From a checkpoint of a small transformer trained on Wikipedia.
Size: 8 heads of 32 (2 for keys and values), MLP 512 SwiGLU, vocabulary 11359.
Architecture: RMSNorm before each block, rotary positions, no biases in attention or MLP, untied embeddings, normalized queries and keys.
Each number is 500 + 25 x the weight over its row's rms, rounded and kept within 0 to 999. Layers, rows and columns count from 0. Numbers have three digits each. The size before them is the row's rms in percent of the matrix's.

# q: layer 8 attention query, 256x256, rms 0.0734, rows 0-127, columns 64-127
# k: layer 8 attention key, 64x256, rms 0.061, rows 0-31, columns 64-127
# v: layer 8 attention value, 64x256, rms 0.0607, rows 0-7, columns 64-127
# o: layer 8 attention output (transposed), 256x256, rms 0.0768, rows 0-7,32-39,64-71,96-103, columns 64-127
q0 068:539474485492490469505468496509464494491473510564540490492521510486488517533503522501464534484503506493496487491482515481515504482485474486479548533496508494528502492478554502514508459503549543
q32 115:499511468513527485522553520505481509420493481510529503507456496491488460440491481511428472459465498492463542462510490519516520475432511474530497507464538508507505456499525488574481484486535541
q64 118:496468502523473486527491469496480532498508517540480479485482501485506473473476488537459486480470521506493475433535497485528513504474470503482480522482485499492546480527528498529495520494492526
q96 108:463560525506517485498553509469524535501494543462464496481489484505500506484437478537434514491471490516491525444479492507480488459480462483498496478491513526492526497481491491537444527499495487
k0 122:525500457449526494545465490494480496509506491493494501510478525469490460547509450485495497513488464515520513471522508493537516489522508474529495448495519490504503515506493510496551494520500513
q1 037:521525548486477521507492493514464484471531529545496494497488493498551531514462510508523483465487499538520462494519495492471501526549461518520510518541523473514484511487523478528495544488547513
q33 085:505521478514511511487526502495520544476501494538479498501479485498487464461501491504472483467484529495488488513522490498527550488488510517504524489449476493518500514527496501515467517540525499
q65 068:492494516509499507516485509485497544509478515528530490477499479509483489464468493523508491477466508536479477501521492515502536504487520480508466503470522496509487519516491509516472539527496514
q97 085:477493541508502477473488508505533513528482509511499462477503487499523510473495496532461485497488532507508480460530479490495519484466525508503519504487479499497497565542450524496476540530466472
k1 086:497476490504462515495472539504490511512508519491471487462470518489513451471484502526516498506472499479489510540516471515456485455480516484533480489502463519522467524502488465500517470537467524
q2 077:472499497476525491467498499506510501450472488469509560480513504524484490503558500497541496568530531514500488512486483493518493490486497488484516494520504508490527488478506487482515453515451510
q34 112:503480496488505515535536521497509476525525504492539504497510476517445493503509478495487537493485485463496499501516500496499504522498507513459532527477526521502494504504504531529483466479539499
q66 095:514503475511557505502519484511482506539481513479479492507501474542501471473524526491524541505501517420507514513531491491530504483506498522509508501493522512517497522494464525513518438515478486
q98 125:494472485519506524547504482521488451477475513521522478532523511480483428510547506464517526558497469477501503472492488522505474497531494473497508525536514503492471498517509512497527463497506519
k2 114:481495489501431497473524481500499533460487497519468533506529481488500532504475514520462514488507527490498474533517473529499522492517475525510490494509495510524478472467509491494467459474533441
q3 068:522542481526485488517499465487489522548497491495466457526485486490487471530490474510493514486456473465480517531510545493495486495525524475480506525482524516528485475499504515510542546481484466
q35 067:510529532500483503503488510485531511510474493501479509513454525481497480486449490454485543454522487476469499520526494514490523496506528472511461525473491489514459505523509530530465553505446454
q67 058:518521541508525515492527512516515505499514512485531445547447516490510523508445464519482468531469502476481522523503495484532474498499519517426499517510488528488517467527511482500507523526499459
q99 078:492502512509475493475467488504524490552541514515459450489508497519476525526474508483520543491479501503500512532489521525485465466499512515483471534537486535530455516493475472510544560464443473
k3 089:500512516521517480536511488501486494507473496479531479511522477517487520522504497518460515510531521524497488493489540487497498556505495496452515517496494471491538452504509504502509541499544472
q4 181:564528496525527499466487477521543487562522505490486517502512538510509484495493533502560506542506499499480469520534514536520492479533508510512517459516502491511500472465457516483532523524455499
q36 165:501538486493512529518496450509506526487466509504489566556498518490499469531507517433490509545489494471487471549547491520540538483488527477527516522474484462510489479518496534559473525497513482
q68 165:479485479490511489540519479508536505433506477508500484525526512521500501497503513485512467486514502476495465535496502509484470533502462501523516557488451489472459516471521479508525475500533497
q100 230:520520536491534505476527507490534458516493512483498503495501544486542507518535512490569493532520491508489464486493544515488460461526487504535517488535504533499480501490484529465545520508484477
k4 117:485506506508494514479506474484499483532535520472498457499475511477461448482528487474539499503467406473508495514496534517519494470517507472503483529542504494515499499528497464502523501509480506
q5 116:461503512505520477475470467521508520494483481498513577490493505515542490508465536513491504500501508477511479482506473515480531524522526528534509442469483455504519519485474502472462478492508521
q37 081:484454511481526498510506518485489514478489483501515542428510471492487531492484506490471524522474521530498491461503445515502505510490469525527486450500459482500501497506465480501459465520507522
q69 077:512499499491559481525489511497481513494488503511516519466472508480501447423441488505484509507505460501505461403517479495496540474474512506491520451477492476503513488498472524497454497543525496
q101 091:457476488493494503479458560500461469495487487484505497447472476479487516480486494524497497513485489497539529506494459463502545527467473560487497506477485488510513532488466508498452478487497531
k5 098:527505495511496495517472496511484538492483496507505490461462493477469517491520506496472554514511466460473519508480513533522516482501504500474472466514492543524492460467514464508492484503485507
q6 095:475484485484498496493503552489489473501531492500490489478467466491507566564498475499523466503514483516527522480502499482520493508500472497512516545541512503501548538494529505491495503470478552
q38 080:506503499481530478509470505493465489528487508528481482496474471467512518490544470491486530511478517518526533484545427474519535493449482500485503473471459488505527503527524482485470505492494536
q70 086:507505495460505480529461530479506495533473494507474476479422503500517477514462480535527499506494512536514522435495495491513469489480461491509504487490510485487515538510469502516469501546470532
q102 080:473483477488508451469418544483497483508528496505457493473487464499498533483456465514523495509482493531524486506500494479510531476455479510500509474451506535496525515484501474485507476526486518
k6 095:515510535460490547519496497519517432523491465478518504500546477488548468511544491529533463552476497544506480462467491456504500477470489488552484473506519505465513520479520529466522508517514538
q7 061:534468510474534506513495532505494460536476507491500526429502501446563503550537451506550460519501473522517473420462508477462508518486461502527528518487486481526497552554485503470461493505508474
q39 056:469487437486445498543495564522474528482530505509516508433511480464515468541496475491507505500477503533502508455494490452529482484495464502535491477472507508490490513582489509486474457534563547
q71 053:499496500458487495526506525520504501520540495548519556492523475508505517497496496516511496502517475514507485460533518487496536506472488468497489467413503491507497542496503574481466502520545490
q103 058:484460481506532482520498554481462482494510510506525500463486499458485509517511479511473485515482497507525510505467506458544496492476485511486525529476485487491519539493520552499508450495495530
k7 136:522500500473501514528498518488511479525458471522497515489484481494499493492492492507517483516479502536537481465512496465522484478487508495516505472463506466497498532501531539499485503457474496
q8 079:476505479516515533511511482482483507483547480504493499498523535459521497501518494521524442485477518528506502501484427502495504462510463521532476503506473518513476462499546529522505469526507531
q40 069:536488510481455544425527463541527482518526493541471511548480491542492528505480480468492447479478524494468550494463510515519496477483523469529486520492509461470469498490480495511511514528464497
q72 083:532504504527516503473503491501472527525510478537469486499513508526507509477480521530505535472494527473494464526499469504530572486473560492516481453479467484521506477484475450478519484517509464
q104 065:469470496507454526482484505521527496520478482500503543525528499539506494451492502493475460478529475528491502495481483517465512474492503491526537527460495482451509533464455543468481536508522498
k8 088:477481509443531501493526501518503505574513476507465497509497500555518516532478506447507477522496540483486491499504492466520510521497534549511464440475486486498496507520531580497510511507476535
q9 081:505529496541497503466476470530515507501527517467491498526485509527505523526495442512469479527527485516491478509532476489473467505509488489508484500500525494509497500528548453492551529472507467
q41 075:488509449469487520491472485508483518517503518523556444478502514518509490479581444538482499508510526472475545496499476521500503498506511465525478533482520549552493498539490537505500509491494534
q73 073:542486483501521525485514509485501528521528486490524491494487551499495545503509501527505515488545514523540517514511451478499466497496435465480478524505502519518457512513468494499555513512521516
q105 069:469484478463476470468482512445477495486536526524492534494519458509507542470458529499517520485495505495485480508483511525521507486483493462519509541502457498531504502481511501478538510493506517
k9 085:518488476532472532474526494523504458515489556466529473512483518493468492485527484479530457478519514502506523450530468516536512508499482500503502571534516499482464518531496482531491487556522513
q10 077:459522529462462499467461508516516509508513465467526516512496464516524523509483533532524504497470556527488466476486513499505506496481500503532515465515455478475509488470510456496483525532497493
q42 063:469448461512488497477524467512497494466486486487510516502522442529513553504476512515488456506490506510525493501497486492490506529496503473492536476495519523493497456444514458546464462479508545
q74 073:483523516492475533511499463504505495495480470458480491492448501494501488506495497458513467467506489505545456484485494494464508510453489523473476499487483535461493472457533489505529477503501516
q106 076:495516504539483518475514501491513491481515490489540518495479517480536458498566495484507492474479531503523494496471464491528501527454467504494475481521485533496505472449570446500547503452489544
k10 076:484462507525476508461531473475455514516458497527512491470486465497479505521481507500500483487481548519500507486502519493498485479497506504478542512505454453510505524534542505477476490493479488
q11 091:457477499523525497518539537533453499482499475499516532506540487507490486485484495531464474523487505520500508483512457468500532515527504505511501488484510483444511527543481467515427523517491494
q43 081:549465468514514485487477468489483493444457520546515513486526502520518459551485437511474490452476506511517476486466484515498526517485489469505483487467469491508477486448549518495482446509514517
q75 090:547502466525530505497555505521473527465517502539546524494557518537499487502511507494458477478488470474504461515475515481521557523501493529475508480480468492495517466560503535479502448527470545
q107 083:488518513492483521475492516501501515538494474493488498499539474492464533487526487550499532524478490502499486516518485484487528450477494524479488483499499521496545513519487504499487480512479501
k11 086:531477475546498498497482504530469511484476501538512513494490503502500525511565489544424537435498493526488483455486444460483482503513476520495512486499527451511482454500482494507463472475490513
q12 167:498467451531472492546539479503513473448489475530521481496550492545477451495468525506482467451484502490546530483475474489503495494485509527468495486461510483477502457492513485500502477516512550
q44 228:524509513502526494488508499493508478506485511487475488534481512500495508501527481489535496521542513507494471481471551529507457498528505472475507500536523495511488505493492529512553467486497489
q76 201:526488508511511505458509493561491452526472537503461487519496523491468489493505514470554505508516481475491485496481531521515497487561510484454486491570510483498483505516473504507541488478470483
q108 178:528512504523461491518561468477505522458505460502469525498481540477527511451461514509484517450488505508492498505529489498531512537510509510513445491512501523515478508495553457509497492507494500
k12 123:458473493491438480542520499446499499457489521509497515499506461508516522489528507479489482480490478521541524487472464475540482476488496538498511483449510486519523480524544481500510505439518539
q13 061:538491485494505500529503490528460523511471504513516481493508469514443509531509469504470533450466498516513554488489545482499501528514464522478517524506533515517496488474554519501479496496541503
q45 103:508506486482502487508474498502501522455477504496497508544441495444506484508501472504492509465478504508478515479489520509528462489481432456509513494520482498514496448487521485554506498503525509
q77 082:513521518494473494495497486527484521505491538510487502520468521480489482537477446494492469493456515495477511469501551498511457513492467460478516510515499515476485473512554503523510554497494520
q109 087:493559526500510477477514485484535558510503506485447506505458482506479558475454482506491502449494522490478505493536518492521497503509463500498522495500475532518493508460513450512470534487465483
k13 129:482526525481475499517517512497542504458495504480520501562505501498534454520496482509538544492492427522491520539483504517488514517520554465526495501476498521512498512482475485482531477509548469
q14 046:487506528446522511495513512494513490465521522519505540488478538519538496492482541525566480487513520547524474512505448504515538524486487535519515459482506490480508528492460479503494483534490522
q46 071:460483465494483485470558547510491496476522483532522502488495515514511503511488494525504460527466494495511471493518487499477528515497521557523491502458481508499525475515493530503475466535535531
q78 054:470488488486481477537500520458510525475512488484540542467529486459458493476521484505523478497480493527484478483490466510481552522465535480523468503463511459485492530526452505482469485519514542
q110 078:509489514511505498509571525496513535456483495509527513505485525517539503468539488509506473503470504522512453450491479483524560533464535526513505474486490489468531521544457522487472493527492513
k14 087:477489505484466531495507495506531467530482523458506433483457502486542442535485527535527507497491512451509516455509471515515503440488492482520492535512518523530460522495493480487519504500472485
q15 075:530493464501481507477478530509481484506505533513499487498523516448437490476573471495520493532555496548461527485478541514487445482498468475474513497501488495473487493536512540524527521521506513
q47 083:525504523480508497489510529565442506487523531521518514517550485470469462490498465501492515528468505519498491490515536507513456456561494459487536515491506548519477493493511523531508483449508517
q79 062:438488441496489453511500507513520448478487481489495490491578480541480516506571497494536506503490528508497511500479547499515473505530475521509538558491517523528483504502479553478516514447453493
q111 086:536531504530480492505507490501499502495493514532519496523508489486471508515529476421504515526525461489487490517503572523513479481552505454508502526508497526552507476476560513509530493486532508
k15 103:527499501502544473512500502467474494517485514511514531474535548512556502536519507489517525493502525535515474485515466479476524543518495552458508494496514500466545524516496480501467488486464530
q16 083:529518517506484458469454501518525514530471526512504493516516504535473506490484498482468481492565492474488503501517527522472478511493531483480485498494510445464500509516503508484530543482521467
q48 074:542493554460551488469502497530542518491474504526544514547537512524474473472488511537508466508507506506499500485538496528508494506537547448495489501476517482495491511539486481504498528517501469
q80 062:491490501547509504491519494498517472475483497474492519507472546432510504496522538522495466524515522548515516505479521516487453489474512532497492557528508478492496474471489506518515574446496466
q112 069:522558548509469521461479461523540509552463474504511457527522503499516501518480532490486482519503489484490524540577517522523494467543560445475501534515515514493500514480479472493486524454510466
k16 092:499498496512537496491500482501474521464470469514510545510533500506448536462532485509442500502484505515493466509493534484534456519489471518485481510474490480537491424505514505526490510513533486
q17 090:537521499502523482478502487518519507504501503546486486538515557559511457523448493516505493481485486481512462493516493494487539525506565509513505505474485482511483520505453491491491518516459478
q49 068:519546517497482492496530504524486500493479512548528500544508542490541443484509517486507482482562514547499483484545483512499488516478514455497515473479472480471477536507481484493494513548498507
q81 052:483486508559457491515516527505559475507503534487525533496454512515465521483445529504503464509504493490510539516531489507499506556482492521512496524489491495531492501487473511498444512526503485
q113 067:458534537488491490471462498550534478524526490531489488530505487533524492460441511520507480508526501493477473457547438521480503479499519473527488472485537474516503502479458516487478543530492469
k17 091:527495477512514481497505494459442518503484512507496511508550505530496535494497490515466523447506529479505455575535518503488509526522501504502489493500473483508515442494466499497492478462491495
q18 113:516505532495501474479488540525525524486454461533500509503554502530527495492541456493465514527512520470518472507492458503494499512499543480504491472470490447473478469475453509506484487528509488
q50 137:500475510481514483500503480480521472467459456492471534519459533448540424491482435452465485519507502500507477477519487466513485476502518471550500512448474460475495508523509535498465452477518545
q82 099:472509479508518487482505478518523478509583472527504491486486507502527550492502458484477473466493517489505538513511480520529439494500500499497482486489500479495546495433527535470472511489507512
q114 114:523542506515521546491533501517506503502483482516503489500497506485493488498521450467545499485487495528486463510518463529503473491510530469544461482516501476486519492523469545494510515501481504
k18 076:465506510497467472532472504468534480466484476487459521514534494523515522524483527496479477515538513515489525520489528512473528525542516488512509510527492539487487494476529511516503545522517485
q19 192:482498507532467490463524470526533473499504522515485493554521504528479468506533517499544537464516491480478503534495520518477496525504500488471513486534493512512474475505502527521562495500498474
q51 166:477498524510497515501515484531515486545501509504487502500532491516474503513535514478547512505529508505468505537483528512490535496546470522476523514571491527501492504502520491504513507515528475
q83 171:460499513514458488498480520495529491486504504518467496518533496511462486462484549451528513491520501477477501506510516543500529539476496482511510515512511520512479506505503521505510484490522495
q115 167:476505511468539489493467473509519472463494519518516529536523542521500490495515504482492525490538514529481490487487504527480514563542496488503538529504500452491507486479512521509466500514529486
k19 089:494489514553478485470500480491493504468505521513510472504536514503520490482503503515473518471493522492469504538499486513462526511522507505486500514539498526510485459498474496523513536513537526
q20 086:478510486493534477518486468487506448518517488495474473539536519546537553516517506486548480526507535520529458462503446474479483467511469514465528522494514456454518500503527519517486518466481527
q52 069:475452478520477476505504513473507465469490510541510512489529536524522514504440490472525522530529492519515520474491489491507487539441508501519471533434494469476508534481511473507521482517500533
q84 075:474497554509441513501508480525552486456516514507504506481504515546523539539520492506519526499489488563540480506519470500530552576513477502510509515492478505474510499455513521509404529504487522
q116 069:513545512499506530494542489494508528502489499470519483487490488511501445468482499532526497522454506503500490489511474501517526474479519500497470506503499505512514506518503494507442485537508502
k20 080:487495488514490500513542502480512465472497496509507545487569513538520518511449496504527510512471512531517478477469459511460530498518494517484537495488506496449488507498534485461511516505497538
q21 076:487514545537494507497501496439497482461504491469537540458493506469510581511494528519519498539493507512505535497506503511533534525468472509503498463508465474523512529467472499521495478462476482
q53 076:516522472472508526498475496489496508538520447461465507481528511457541494506518515483524487534489530521509528514493559486483470493512492508513544465573451477514497530482483493481510511502482472
q85 072:501502507448499493488513487500510478515546457505434498520529487510504581460531494526504458531534533492507500522508504521472453462500516512526549533513490516504513515538453523471523529539472481
q117 071:505508480486520472492474499460526507511531449458456512504500501506507567551509495509486478511552509503508482550518524520504516477469503525516510464501471492561516502494490504519473486492485489
k21 081:512500510505521525509473499523476478473534494515545538480525531511506537517517501501478454537503514507483470479470500479532491499483515491528469516526489464415504501447478487501528523511517478
q22 085:512542483537525508490451484492507541528485512493488495517501534500491459515524445489472489531551493508486474485466496491450478475506536468510513543474507470482479543550495487477480506547498526
q54 071:550477493572491537481519490502524491494523520506521508525453548451484479525509478463501440506541466476479499505500530500487495467474539509449458535517534518501477498491533557522503457478453496
q86 077:470495446521503516479490481504532498504538483495451473492473519540549515548499475500531467521527483513525533488508527506512478490475560526493519548540517505511549489542484572477539492468454493
q118 079:539521498512497523521471483495538502549472515509473472509496514517516522557519504482569487476519499497508469536508527498478482466454497494496508540542492517514507514495509506491545493453491504
k22 088:504497464516504506504474497514505454520463505495502516512502490505519503513497536482517485531516491522512493515490522511522508482505501491466518472525506476490516475505494557518510514498479529
q23 067:459483471531477519486489502484502496492508470522486457506569478482511523539425472479504472506479557531480523525505522491488549485469524511492485523506523520475524484463530497504500493519530526
q55 073:503508493517550489526511500484503475484548523464520557510499477485520526515457494530516508433542540508520505491496486508511470526473502521540499445506475470544495496534471463494512487544513528
q87 079:475520462532521511446479500491501521506521474466490514524494503507470544481510493513457483509510494533482516517507493475470521550492490492484515521504517455474511478507501495483485492481532460
q119 078:475516509482470543494473456526507502508494453552512517501495485493513513515524504520470487475515498564494539507510521492542495492502495461467509486447529468474524460476499513537467530492519500
k23 081:457469529530491505495530497505533501491509528504534565491515512470498525521498490486482521500481494481486520551507475493471501510457523519492500476565515529514493498503532504511485459496490492
q24 071:520489500452482517468525499506485531513474462492484470488491486473509529494506533483545529497483537529527497490524501521459487491531463509508495514516501538499487525486454504497467474537495500
q56 071:497490458487521500477440486474534524526511461482471491493472505564506537527441498530463496530501491492528468508542472503499487512457524491537528466459525529564524485456418536512467470461521498
q88 076:524506531460509499498472529545496559548520482502509471495485494488467511450479475525519462536515483505452489527518496501440492525480485488467517514488488489525513520480457522468505500488471505
q120 062:449525506481493483530521502532535515536491519477511526523471445542520537499475528525524458480471500501513513537497524501519511491472500484513506518500508527551521506514513536477552548496500461
k24 084:498490497493533490493469531492515497486511476490481462475516507485484512517559462493492503479522487546504540425508518463508479499491506507472518480488529492476520509483480563517489474486540528
q25 078:460503501435503525443470539512525471481535530486506516514543467470525523496524539523539469513505509541514478461430501512460526531513481499538508508464485469537492483495500483477482458488556491
q57 074:456523496487486493511494505469495485463518504529502531489525519476530463499487536521509503530521503486501480474494449512492482489461493563522541499518493521530505500483477446526497512479520473
q89 079:539486470523482470471488503497522554488506541435481516471519521533476472494534501492510485502486547492471512532488517505507478480491485501508508448482488479540484487576490463476504478506504494
q121 080:504507515489492480464484522513463495519502504493513522503464474495529493477500588519524501487516493472475484519485503529533539481578454513562512470509533504507496513489441522511491474526492470
k25 085:522491482478503497525503525527481488518462538488537481507490510508474517501531490509487536521487469529504478508512497482514487461510495458455530512474491476524481550532463434474497524524494450
q26 084:515536482470486504497416514495526501510518533479502492500566490462496541479499497519507550487499508505488478559504538502561522497533452493525518529506475512543504522433478476471537498510469467
q58 083:504490522475540511514475493536491484532472511482489503532530498493486553525533517497491525488499492510498505501503536499529454487540473453485528507535498514491463490485473524507536489492500451
q90 091:519458551491496497488451526546492495484503547557491489480505483527524548495515549480494570486525515533501533497489505532483519466524486443471488499521529518473470523473494499500502488502492516
q122 072:510514506508519525477476505518521496476475531489513504495504556484474439472483467513504507504479478528478508518466450533509488453517510462495484503510508543538528484475507531507498484484444430
k26 072:473497498519474477490510565512513490521463497494522509513538512553490486466524512560511513511513480489517500482460533501431471493472498496475489505485482493486467510469514554500512485475530511
q27 074:485509555474491528521514479466550460485498506504513526500513485547531534511468500490517504505482479502528515558525465503530476507466541512497483479472510495498538501468479541510505503525483499
q59 065:536500520461524495523525489478525478509484474528469528508483485501511500503453532500499507509434460491498449477517502500468536509503511536524453483538490505501502474512520536492486490486483462
q91 072:517525513481513503492479473503529518496416491529493486524522454492559493452506478515504523521496513514514463515526450502413524458485532451535482522447507498470504504499467563487484460478487496
q123 056:498499507519481481527556536499516483522476458536513546490543484504484527530505490504491506503487520514483476551520473496512473479504496469520460471504523499511509513487493510547485483441478560
k27 059:534462464497531484502512514488502488503471496463482479499497478501507452493472484509477509447509502499562475499494470471524505514467510509476526498441464499481501523495520570472484478512473503
q28 077:498507557515509550535506496511488505474484512469529511480452517512525505492499534512507506513484502505495505480539447495494532520483504503466511460489541507539518507523525476523481465513528483
q60 071:464510524528511486492503450521508465490529510498497476523491466477556491468450543523496479536474495485540480512481486489500509513478526495464500518531545502480504504484510513463473556554482512
q92 074:532488539515495507476462515483489514459476535481484494442519489492493438504511518504533491524505504474537521510489465520502505557531494473491525502480515483513491569498465455487476493508515488
q124 078:502521519500566487478545441527508512466449473454506490513501520464526497488501528543480469494471519512489447456485442521542512502461519460523489496507510477490487473461523427492460493533546460
k28 085:503492485506477482539457524489474552513509499492491497450488453499463533510518502540479496510524484496505527474531552466478453527532484526456491496493519478514522555488463505479499523522501462
q29 070:464519490495506510526497495534509513465536501534516553510480508493486452472485523523509488489522500497483475521506485511519504561489530503509495451494485480490510478455496546490502500545500576
q61 062:522500496523532521464458527546482524510479468488512461482489534482493513479503506537482513478492517482522521518429475483459510483495500542491493491502533503511512467535488541509531467521507470
q93 069:485482452494550489534496483428461480488527467541498507491493522484515521528497477532485515513520504517495515499489497501464506476513510534499498497540505487527497481467499451530469476506535506
q125 059:514520485514508483492483474509530539427495502444492552500478462507505421452494512500506452479510489485474487494525470541477522516512511566506481481431508479531527480517517482527526501521496479
k29 095:502497516463474530584499528495467496510512501471531479459474476488506563535534481513458530482520481502526539500468514468517484484479479506507546508466498489502507511498489560479467467461497549
q30 071:496503452479480478531509516495478487488565474513497493477516508506517522503495504532487492485490520455503529523476480497508539514504542511522442513494481519496518540518475546516516499514483512
q62 078:461525472524524472536528457485503469475512491489505433505462480507543507498502481500461459479481493491522506472500454494538529522478511484505511522512505476463493462504519473466493553478526463
q94 080:493483510479497430517540492453502510539524512484520477486536478501554503495522487518485538491473503492500468536466516472479476503482490513505556521499491505514500469464470535485489533505482493
q126 068:523476450512479478537539475485489523456520482519481507488445493455484435518479473486472505484471509484500529470518459504504472469496500506526489450504528511539497474522520462480497542521506468
k30 070:472534493503490489491525514483492482524522493516521466482520493490489509464506499517501522471464473491552479510531511487517505461485508498479510520493486524514531512489479547521528485455486540
q31 085:486530526530491549513496456520536515491524499515507478530493516506538467465501518538489482515473545528493524478494475509505468474487508491489490461502506517515522464480499541535573494488499509
q63 067:514508489522516507504487522552514535497481502496592476466534492490495506467491530543527510491519501548482497463477465513484488519508474474477527516544521538520482494411530522483479471496491542
q95 073:483494526465521469496490475466520520426501480516493523481494472454499473463491506507482510462483525524530517545558467508475523565466487537490493452454531477519506537511496474538488516486468526
q127 068:472477477502504469517469513506473503557472460550514476502496513505487518489516501552497508503470583487477542478480487478520542499499516463516486480477509480466505495495504456463485517521501465
k31 082:476458509506470498471478512448550490494532538507534519503505505541516432496478554519496510478522449490518456526507515496505464514490491535506489490466529530504508497526455495515491514479444530
v0 098:549459452528494487494473473521480542536500523547520528483494524473496499522530525448492519499521479473469498525442497508512551478523506478483534524484480455461433496499496569514483515483497498
o0 105:479497461508473467495499528482499515513543492517456488517479493507542534511503475507522492479486497485495547545503510501506530468498520509474479500501506504517533540529467529506523496477498449
o32 092:492500548497501524555528486494509476504521531523479479470484516512493509500474518527522487484500486474496541444540501522501505523526494499526489468515480533439524457547520478460493505513490490
o64 102:482508517521474522480542465514531484474501480470529479517537549521484462490540496504475484511478488499506455492549494485520521491519552476501496506460492504482519515485484457493491474513487489
o96 107:490514535484493482476447487456488526520494536488470504521509496482500552523495503472492491511542518494498471547465520471492485515497490508491496492555457475466451518459454509502506508469474503
v1 105:486479486529491490504534489469492456522522500485527535516476489531535476485469545480484578499480457533519503494505517532487468512534502501484491490522500546518492500527490512483517489529496541
o1 116:461513497487495479461553469540486505537444528478485544482443472512494550506496517487517487507522482526515526502542471512462509525530486520499514517519514485507506507518530462505481512483537480
o33 097:468500503519473527519507492488541496524530516492488506484443497510503486532441511488530515500464493464465498521496508514515506487493498495520471518506522519458566510481455506499502444539458507
o65 105:481499518541519534501506529521483475493484531529480475470567511485494498486587474517470484519500518486506467515467512483519476493508498456485502500460470468495479525498520466481500484506504504
o97 098:498513512495531466517518494442499521490514507480500522493490487546509460486478481509455533469516484548530514499486468486481502480459460542498480466498495525494460502505515498471492554504485498
v2 103:485497505532490514505526479485499501497451467463496463484486484504515499464511512551507487542510501502484481507541482508486498492531510489496512503509486550479497505490525470541485501513505457
o2 105:504489483512506489542552508471504545468489476456521475493450528531469467491498464551475471491502460553478566531491520502461489517511523457469491516488513504454500488502481458503500486509481462
o34 102:477454522487515504490474529531504500493482525491487525518462508487501514492521501463491469446501514479491535491492453486508484502515496510519461474501543523558466471492463485521450513498501523
o66 112:518510490512521508507472475527487510535563505483543517492516502505513498512522497465484558486507523512487555509515510488540529474471496509497478508526490492501503537557480487497498501504483539
o98 102:514504506470484486530505489473487520465447462506494500515529486506529485478461482525513443578527505475529436502488510539473466506472492483505514508464482533521487498476540482485504518482493512
v3 094:549511484486516509482517504500493548528492496519495501470517456482549496460550510492511512523537482482515467493539468479528528487529513484516485472477496542531498488510519509503509514542483504
o3 101:484525540486531503557493517495518472458561488495516476478503469527483527456473512494500549478448524497535542565500506503533493454479523508479494510506489494478491516501501529508529485493486475
o35 110:475469471509511497499501511505561501500439492520523536512487524508484465519489500508500583461489464455526472509521477486499487549504486516502467525471496507501505496524506471473521484495502507
o67 097:456496495488445485522492450547464481515507511464511524524496526479481513541489508490506476521520508525476479505455512516472516510490504518502503491484502483538499475456462533506505524499517491
o99 106:517521509453510505532548497490471477459470531522506500531483514474534503457510514531560465498518492517523494482489488529514525483479460481506527493516532554485487483516489503519487489504462498
v4 105:514479504482529495500477486503460537533534516528500459495499521489492470528483482487534501509493504448488475448513473523529492519507518493484499477489454478495484511504514426515536505562512487
o4 104:479551501509473502516512505557521515490519530561455490509484500531504523453513520488528511475506506457493501487497493511506541469551524472502523491467466511491512541526489529507527495513472527
o36 099:494492474450449536476480516523513476496482489518490524503476504490513488448476507562563542512519513510521482513539496512494528546473471466468546463535521509533540542529517479515490455494495487
o68 112:476477478521522478480487489467527486476500447478468455516523473521507507493535457540449502499504487542483492506498525444470515488525515505514469478514560508472489478483482493518453462486486469
o100 113:508527547482557510523519466527478545497508508498534556500495530511520476553470530487511483500520479473469478454493465493492461524511525506534496500457460473512480496483477496467506519548547538
v5 102:506502477507484477519514521467508480503493488492476484486547491516473468450467509491537513517455522527492451460503543491517500503518462462509491466470510453477519535555483525486480501486538487
o5 110:465493508445466480511510463523523480503499506493494487485476440567540511541514535506480512499506522514521495491478476506522476513488534512518518525507478523509526536492457504501513515503495502
o37 096:507492475496528486494487529543488491492521478540507533534512495523511457486461502502562544483479516539533496496462472491536500475499466490479491499489489504515467485523478515522531529501502526
o69 099:542523504540551530498467467431460552481512527499516526506495528489480500489511466520478471512511488478504484529480501464489494518473524491500502486493495492474460452491521474514520503497493531
o101 117:485538482469436504531532496508528485471464494467471482481507488501522475492489536526533514509491503492484502468531497534472529523541498518505508488472517509481551530519480515474476532506483440
v6 096:552496521495434477562512473495485519524462474542547511532499485486486504449534510536511501487489504506485509522486505514501513496522480481494501448488476488502497501516477495469483517472447515
o6 111:470474506492455530492506500507496495505490504452538484495535510480484477500505499540543537491501459505509489538527516470519500500470530487502524518468500509500460490467443487485517502512507477
o38 100:501521482484494524501539518527534512474549511518449546527476470521514520524509531416473476522486479495510517547507502522519478494474535496522498514483463468447524505525519519529516535510480505
o70 107:463520488525492518462479493471485512468500490481492481490499519520486474556513451480485491493551495506482511468502513506483516514524534538471509502537527549546489502461501533515506443516511490
o102 099:537481481504497501488469505492533477523515459521516493494542469506465515446502515544529499459489541501507512464487487511474508476506496496525488471504464475495454532505468493485516538484493492
v7 098:446474504532508509487473532522509529454515492516485509506474579518534485528471451519535454509488483521480554496469476502461487558478519505488494552505510495514500498495502487467513495465535518
o7 106:531498501507487481509499513466478478546487518500491465476455519542466523497513495505484508502496469511480464476495478494436507539501471524474480542569459483535476512497496515504506540498510503
o39 098:512469475546493518532504491500513461526523505531497532529511495495499449475498503474510472478524473498500519486497501472514481476546465486499502508506510526440483497538505503548513541501462521
o71 106:506565465452512473479530493513496558506528533497466479563504508472488493488508479492527527499508470523513513543501551536542511472513537498510504494506496501495518482488504531531512543503527465
o103 109:477462515563492489496512506473477518503484519479490514475467511515486496498498536485552475503518518501503524510505463496481463533459462547524542543458486509532477477496507546466475467470495531